Part of a small language model's weights.
Training: a variant of Adam for these matrices, 869M tokens, 5989 steps.
Each number is 500 + 40 x the weight over its row's rms, rounded and kept within 0 to 999. Layers, rows and columns count from 0. Numbers have three digits each. The size before them is the row's rms in percent of the matrix's.

# up: layer 3 MLP up, 2048x512, rms 0.0361, rows 210-234, columns 128-255
# down: layer 3 MLP down (transposed), 2048x512, rms 0.0331, rows 210-233, columns 128-255
up210 099:542513469589469527524508458499488509449541516495540480496559548533456558530506467495447474410517493534482486508557479493553528515438438544514486533513437449478467567457545570473543427488444501542530580542521547540498552464440528514501468483503531464521528535493428521472518551469500512450506478499533457449532585504457503492546504549529446622496543436521580480492509496461553556503556
down210 100:566527403536525481521469502476454536462523480521497526485481521474499475449547537531450446500477458494486552525534498499458582441456473459450500436500403463572511515440475503551482543426508461519402530558503539548498515570501452405483416439485497581446443532593561494530453537450558444441523525557514461476487536573519483511478453500476427514527578497504520467432591541488480498494598
up211 096:516541472401496443524530493532470617463465451475491493561541533482522575525463523497486489470462575594450520503499436482525503495405567511502462517473487509483476474534490446478528524569477509477482524496531523480512449497555472473605484540533501491484497488434415439577536464504528467435485472468525529549498455521541508536511473522482458533601567501542486475433500536486495513490526
down211 095:516580481520541498498478461486586514450509509542479478510520446506523467534463491605587489464530509441530439561514450500519468618479537495446422514474546504474482474520510513522439512524494427545461454463562466506481506516532463532463456507540537495569542486496502492552521568503493483426382526466466503456486510506490433484427508452523494407525486422542548525513475469515457472512564
up212 100:515525476514473410546501540473420469462540470519397494434533526494541527484495461394518592474432529554526411473600534590547513428464441504482455485489449500468526458514386433452536460550504432476490509456538527545491495476553450481547518494458507454527548536530444498480458526546514531501427490567522535494412473542449538549485467516517483518539509408537493500493558511596544495470567
down212 101:462473499560520477469435507550498428427517425576458506484455537499465493488421524472573523539592528471454460498576456455504488475483476498496548535535536500517482503547474522479449500482476477439449431554571540486529518547509498479521618534494537487511563524494496474530474567558462533516409488443551493500505541510542475479427515495495496498463487455493463516498507479565416408487495
up213 095:506497580528477501515468545435588501471561523487486516550524534560453481616514468549476521479489525511497530530450487465519557524442535542503485545554529476527548551459528508522527567486563523471505497486472485582515513431529544423468472529524492479529500481504482463511370618502477518450497493487499561507525522471487508503466531511491529470542514521521540518556501554505476496491492
down213 100:467496535529501504511433520489496447511479547536494470486464523503457505460531489438442588547480444570490534481623489575518447482486464549517579537555490533536510496556528440446472517536515487494531541548567490469547465510451478487486534514405468527503502503496509455498539394521535510448421492513509486493472434552520487429513538431451522522486540535512590522514478489498451525536507
up214 106:509511464540465480543484487492555482523501492487501470453525489540496465574446510476488497480581527540512526533551496549537508510537512494566490543569496496493520479531433489547507524476538487602516437470433482489547524553443502471539514516536494495472488532493483486538531525548499543436427525523543558476362524442489522450503518606505464489523528533516543481453510464535565524471498
down214 106:498536485467546474508511460558482513456524534410468478437430499491443447524605532527471461420512444514498569555509532450527499499492582520524490412440547423409550484503546483517498504491493498493541405531576546545506452502478485480426479475478513521463468500496533517541443575529495470575546495500438427434570502497476525423481454499487495488461516513484508420475554566481480488484522
up215 101:488416560452455489516498492482504459486494482522487530513526450510531481579565501431444482427493438458523514469531412512451486458464549553499496490508482510475527525552510543474574579453530506539491472473476548520453484550551498509559549477504554466586420519479451442460455478468427521503569495547512498504466423475456467514438555545511508482486526478458490485608539489435499442516535
down215 096:492562476554421444533473553442481421517499417517525518474451535385449545409528520455543496480482488453540554521544459575529530511416486515484490434466551475461513471508517529482515469546534508488419542490541508497598493482480448504493548466472515566573478487506527514479540517520438498501447548522517435512483498484490505488524473524555559452485535492452550461531531543492511520513482
up216 102:437534494469482433526515458481533541496544477501496412436515500479478491473442499467498522473561512500429557484476488473508511559500519565485504483524421427519440564531531497584464596495542446490457452485549505466513446459515481539503549407481475509502510525522442498522508487443490514422517476483486510466518435554475457531433498496532532529537561458537472516579486456458534457491453
down216 093:596545536424521525459469540439482508578549504537514453490450493504522515524467479516624477461479445496553493564487491416543494507523524483511456491505464442538508489461525531509475515479469524531465510488446469559417544531484490485442505491544467586450487546471461504491459444494480479491481453506446530527499542481552552486479523488456516439474483546483481488552524503512416512595529
up217 094:503572457505429503493485490507479482441532465467509548491540458480482520490554402574494468554537569521525515564588433495506533554636514517553482438469508461464413542479542557467537507397467470497491477497519564555485543448432484500541522460531485513499497529527513527564469531524467501523497470534482487505545489536487518522508506491547495557548472467503480564589487531514555480472534
down217 090:453509584517431522520527534504519501532470506428538520488515552413517448494459413493565466440538531524524506511465584465420498427495592533414543485454514489446498562546503591512534509475534500440473449523515503461455545508463556512425490450451394459495474556530494480463534512539472486467474545495474542470493509448468506523518472479552447470484547524448472467478538484585521451498477
up218 089:508473557520487463545498554527521512477529461547475461497475512518581512504523442519465452493522554556545480481530488545517545504442499487527543479393352459526468539454520568500491454510486509510474477457445418440513465542500515586527500513483458530457520487512473513529503557481518541456510455568557583490532418546433531485472495474491509463475515455569488470447527528478488556483498
down218 091:542463551446381536479408477459401432519473389493490506517478516560467450457453523516518481478560535463423514560437482495515529519506497470545550446496491527525553444457498443467529489531536509501539515451515527557553452531433442471529539551531464518550438540544564552546462519514495396555433567518467470463533532446551491537464489481503435532497476527462528489522547525582485485547396
up219 099:430494473539519475510475497476407448509448521481448430419520607538509441555499516544526511453406449483523495486513494489527509526460482527469523490455502549464513483527437471516473450507491493526480508481523543483497453478599554537571501442509477487552496566516351514520483531500431493459473520562543490491479504518464429580573472586551482521462548467527550481474472472428492476529553
down219 098:504518506472631522507480458587502526437478519456511458523461500475501511533440472459468513549503496485477515497529522449500556452485467474537485479528528519547531479513495551612549463497608527562467405518514557419505482528458511520559429491500513547524527478483485500466532524509522500521547531445503436527530507475413487488580458434483492450538500526498510516574511522599478459554528
up220 102:553482485506517504520488464487461482504487459468505496504444539482506495563512551420482516473534532503511492503446476532463545484560483501596524439477457510531476496497527531502536549474505494484494498522491539506567515597519463515540541527503473440488512486481468501513476511510525478519560524530479526581472445530533436486496495499452517515489435490476489522519593454571498528453526
down220 108:486476514464499588492482565475485416470436455498577500466537460486469514480507482485510443474471474565572499443529556502492459489477403540545605494501462412470445547531430535525432590487435543455470494523510499494549434437490518542523524540504504523486536464498462436480592534485575520455518494459489523536507548525473498534513507519456464491488456464562543537453521531461467471510512
up221 091:519523655492460463445507505508488487510514423485539480486513501492476455442579499531506523459558470455533407499545496518464497541431496544474516463532436598442549557549484524510486487484493505527494505433531529449471506470525533452518532475478412470499536517456521407551515582573472504493520443473537516430442504458435548538531513571540530460552528508585467522455483442563578500498467
down221 096:405472438451543528469513507522522523480455563440511535438511463449499577538543553529561476523481430531543541488453559505543440478436502526542476526429498503481520499436534448539499511521487488542439462561507435478526574460498465491451451456525479549459516514473435472505489513466492488420484525480438532536578529478505564446530508539530464540525434465532532457421502560516532478478500
up222 102:420451512506554541534506486550468515478524497394515527494554453505554441623482506503487509481547526524452551499520482557489489532470428459523508506555480482472461488524488520564490467469506567477517554496495518518499496542444624531506485477573521458474430567455456450456454451439531534560496506534564506533500497557542529486518497482450535536522483452500572489469470498501503479462500
down222 104:484491458487522521514469479548574571474584555479467543501492533496543392541502555513537510448555501463515573459598497526475458517508477470508462477553424473537501455502577526560452476495497477487520424587456434480524506506446519604472493466533503424477559589531489451494395487519548554566561482491518565567467499533485554503520405456459609568493412462572533482464515543477440547540507
up223 090:559534521492502545426424565509459478414533490546475523444535528468473555530606504499519492535524493502558483432493500421558567518446374475464523468476487517502420475559466449519484512456508436533461474478444433496491499487526421561516461514443522495470461493444487453534556499464590549533479471513492470496542506513506454518588525449486462500484497480495553437491447446468485509481448
down223 092:495482414494494481535490528460463497543550555488463472463538459483535464525488408475497475528454558474606490578419418435506477560424539535488426492490432516512470469548535480518507516514512503513475522528511483561498598466475473445477462534444488443566470499447435491508515568551490568491494531501480544559501493512485549490560465583508482533558542463498490492540512446490501525424503
up224 104:496496486463447423522482514525389423469498451484462527528555519528521539471507498496490539462547436477448509476549487541496509501542600523488556488467497487434522493483447501472552504492536465506456510474584566514518551497440434509558590476460549474577403515490508503546495505595467481510474411507532512477494573449494358551570459514494443552489534504554554539475517490491552468443417
down224 099:528568503412543502445489427517496515505518537513475515514546551457529476527443537523529488507527481443478506514440509512476518588525536498505555462517458509610500505498449525500500511530512497444516472502531537517567456460522459474470505538526486587487515558525541489598467536484431500556459494537513510494517569436438459521408530437501517484518468459494562468510529485449500484562457
up225 102:404526553456455492521419425468535596487500515513479455527500491462508507437474448480516529495521510531544456473568560528499518531487447533552409474490471539538509490526456469573516493495525570495441506477491591420423527510516534561464549512601464478499466554492398481509467459472538490482545422476425493567483494474495532498531536520526564459490468391510597595483478466522507489486515
down225 101:530556473521471449439442498498581483472515502463492469438465451479473441451483506491483476520513436518486422579519460504480528527509474487504461516527568554514541524566539470531530566483541503465504472461496503501493554489465475517558515555539533503523503444553611527489485550467504575527500498496506484411531511391526476514555496546473536424488434514488455461465497465511476494490473
up226 096:497489485519504521467484493528475527512473482480491485498538515482476567516565549460492457488566516430541502509465449493552550576436477498537463561552492466606450471400545474541560529521536466515466410536518505470561507495586560464476447553455470395553521534445467541519447498503523463442574484469485499603515458457434432524493519550464445490532432546534439440567475532456494577493459
down226 097:520517569459468538530541465475457490532491480489590526573409557478432538481470429508563503489493529499515509542578506559482453528464470500511478449460495527442423424543380447496506526556497541484506463519444509485475536445500493513473591483512499438554458528385460536438461469546487508563488490460552483480511517438484503489458509527428455492495526451482469478513467500553517548518494
up227 115:482488512488495446509510536545520525435450470483479482369488477475559499503487550465458439501558527460438537564556471490499520447512519470524485508543486476533511480516472511501558470405550509564490474481492517463470421632528426480583515546517572464470486497520501437454579461496461456558543484514481461561519523501447504428450477512517437580438519560487536500539556449471510487499456
down227 110:464478504511471455488566488511427534496459521462556507493478483430477492531532431530466549519490498432476434457557480416493568474511554477493531519546487514448505456485526474532522475437484490511555524550451524488596558434494473488468532425471500558500548516479485468519560415505555521549518535420501488571545504538534487486460487566500527537431568477550508514475522448468476492388515
up228 104:532482475513485465446530430479405501456510477524434456543555467478510463454467553409516551538499553460562531500519508513501473521527500470495533468500458536423508538545482565519455470525469512537484459470535428529509547460568502507524563481547501519561491478489497544572522481520509491461540480497471504505463533563527490524527479480478475411571508438524459509484479442563485516447531
down228 108:515509457525490492521516440495472500509498601552476501551515528521464464595498447494367568491501496556475483495509500395515436480540410503523561520539478487548508436487494475526492480534552553515561498480433463495494491498538557525537502470463534483516492497481538520479457451500513452502539457508467561500406498501452525543562458453465472500429481514539460448505444452487446582510453
up229 103:520427534508438539530506478369451485480578504495486532497497478546545478568419471478518422502533493491534542500527550480563475557466585539523561484542497480521417522473538469525492503424535500576486481472499537475489496493484466551565506514445475486497510465493516496495459463477487497473499467477573514537448553479483452527510491571481553481575494469511535515506453498442466581452432
down229 103:486486521534552523513447492563554425530512434520539550492445507512573494541416462532463537574508454556503489466471469503491499509498537463503490443569448538557520482473494441460462509526495550523515507479526521471522466541517521480504457524534489474446472571534509509494523462508477462482473564482482471523530491495518494463500512442526540458462445560473490486477456565475546470482474
up230 095:450541459537523523472471519501526532534484496452519437484527498540529550477505534467450511450459527512439482457416436496542510464470442514556539473492473464533526495540536542520463542527465502519463518477488510528585460488489479511537510511449519412472381533446486437467494504537572472522454481532524552537627529567432478538570517529514441545533505520501538524484448456431539448515438
down230 096:510522478528582471421471490537508517444466393561620441460518480513563451496476536529483548486451508595564457444396493527428519518473509533522465476538435512551445502490526505443473514541469490528495464580542483416481489473570523460515476459499505485502480493541489486501533527549521520505494438460503489477535472511525465501543486488445502470505490474448412560476550470462460500577537
up231 096:467547521498518463478515443406483602491552508450480489533536548587530506450457462491490550519435483536496602519502413481527548491495472512457527508487498546514525430522502445528555493480491529491513545458483525623505546495506509453515499522467530462555508488513507480481499542458540542504483565523534467430475560532566447506489444550587481507505435488587454510482513472554507493474480
down231 094:527552506461587610476526562537536491550602524509536471519498476507454492518530549543543531520478447484491506504528466504510507499541500448475502516520570512499496504496496476443448495399487503462535507503522446537445449505469501480589498481507491488468486496518512439541438502472525432453533524500544533454514439415552553449456515585446504497600508474449470438487500422541417485491469
up232 097:502493528473426476572502486537500538511504469493439488496536544467478477526486571504494520543534585551525578482461468540472514514475459479564490526523525506486549443462515451516492496512540537564483447493487472516534396498446589446485538551506489500483465552437502457510544541527559529518452466497524529595503480580449498437470581548535511499502438499464603506547489494488507434435533
down232 096:525477494455543447480482479452538476525426523531486494442452565483513479561519505547471497428469449507535542560530457542480502517467551547446390533439467417475532606497495550478409493480498545464533441544505565486475541609452509506453529495518509555420495445486517523569518489557483487518469520482477456483476476540418469437510522539493482500455526497470493480536470527467491525575526
up233 109:486483528544487448553546581528458499489473471491463462467520540487489553517448510547482487495456559583482448495568494502523490416523498521488579500433511492448485504552459533522554455482534500466534494396445453541434498544475461477545503482492552495504500480468479535597577450516537501483493533506517552537561482496417539500472517527502455547528462525464515499538507548494537502444517
down233 105:472532555567479400510525517571543530558521487529479545580563536461500496491496565462520476425522570541462505572463530491469466516491558462470536483551486485535517545526561508451542410529545506501549454522479585510512547541436510471528538531500514490478511530534492492546446448478522465518456434509503541496486581491516503522454579523512444484588495544408544522525502520542406563528534
up234 097:514452549487543538549414488537519523465493506435494445539551556362554479465528532441533485491434520502519482466525525511464530441512502539557473497554540573421558558460478414547467582452517554470489473479448469543526525436507573442487570449482474520461506538557522499524497438527553471467433446521482485487539526573532527537499551478452494523536467530424500495538486538484514431496577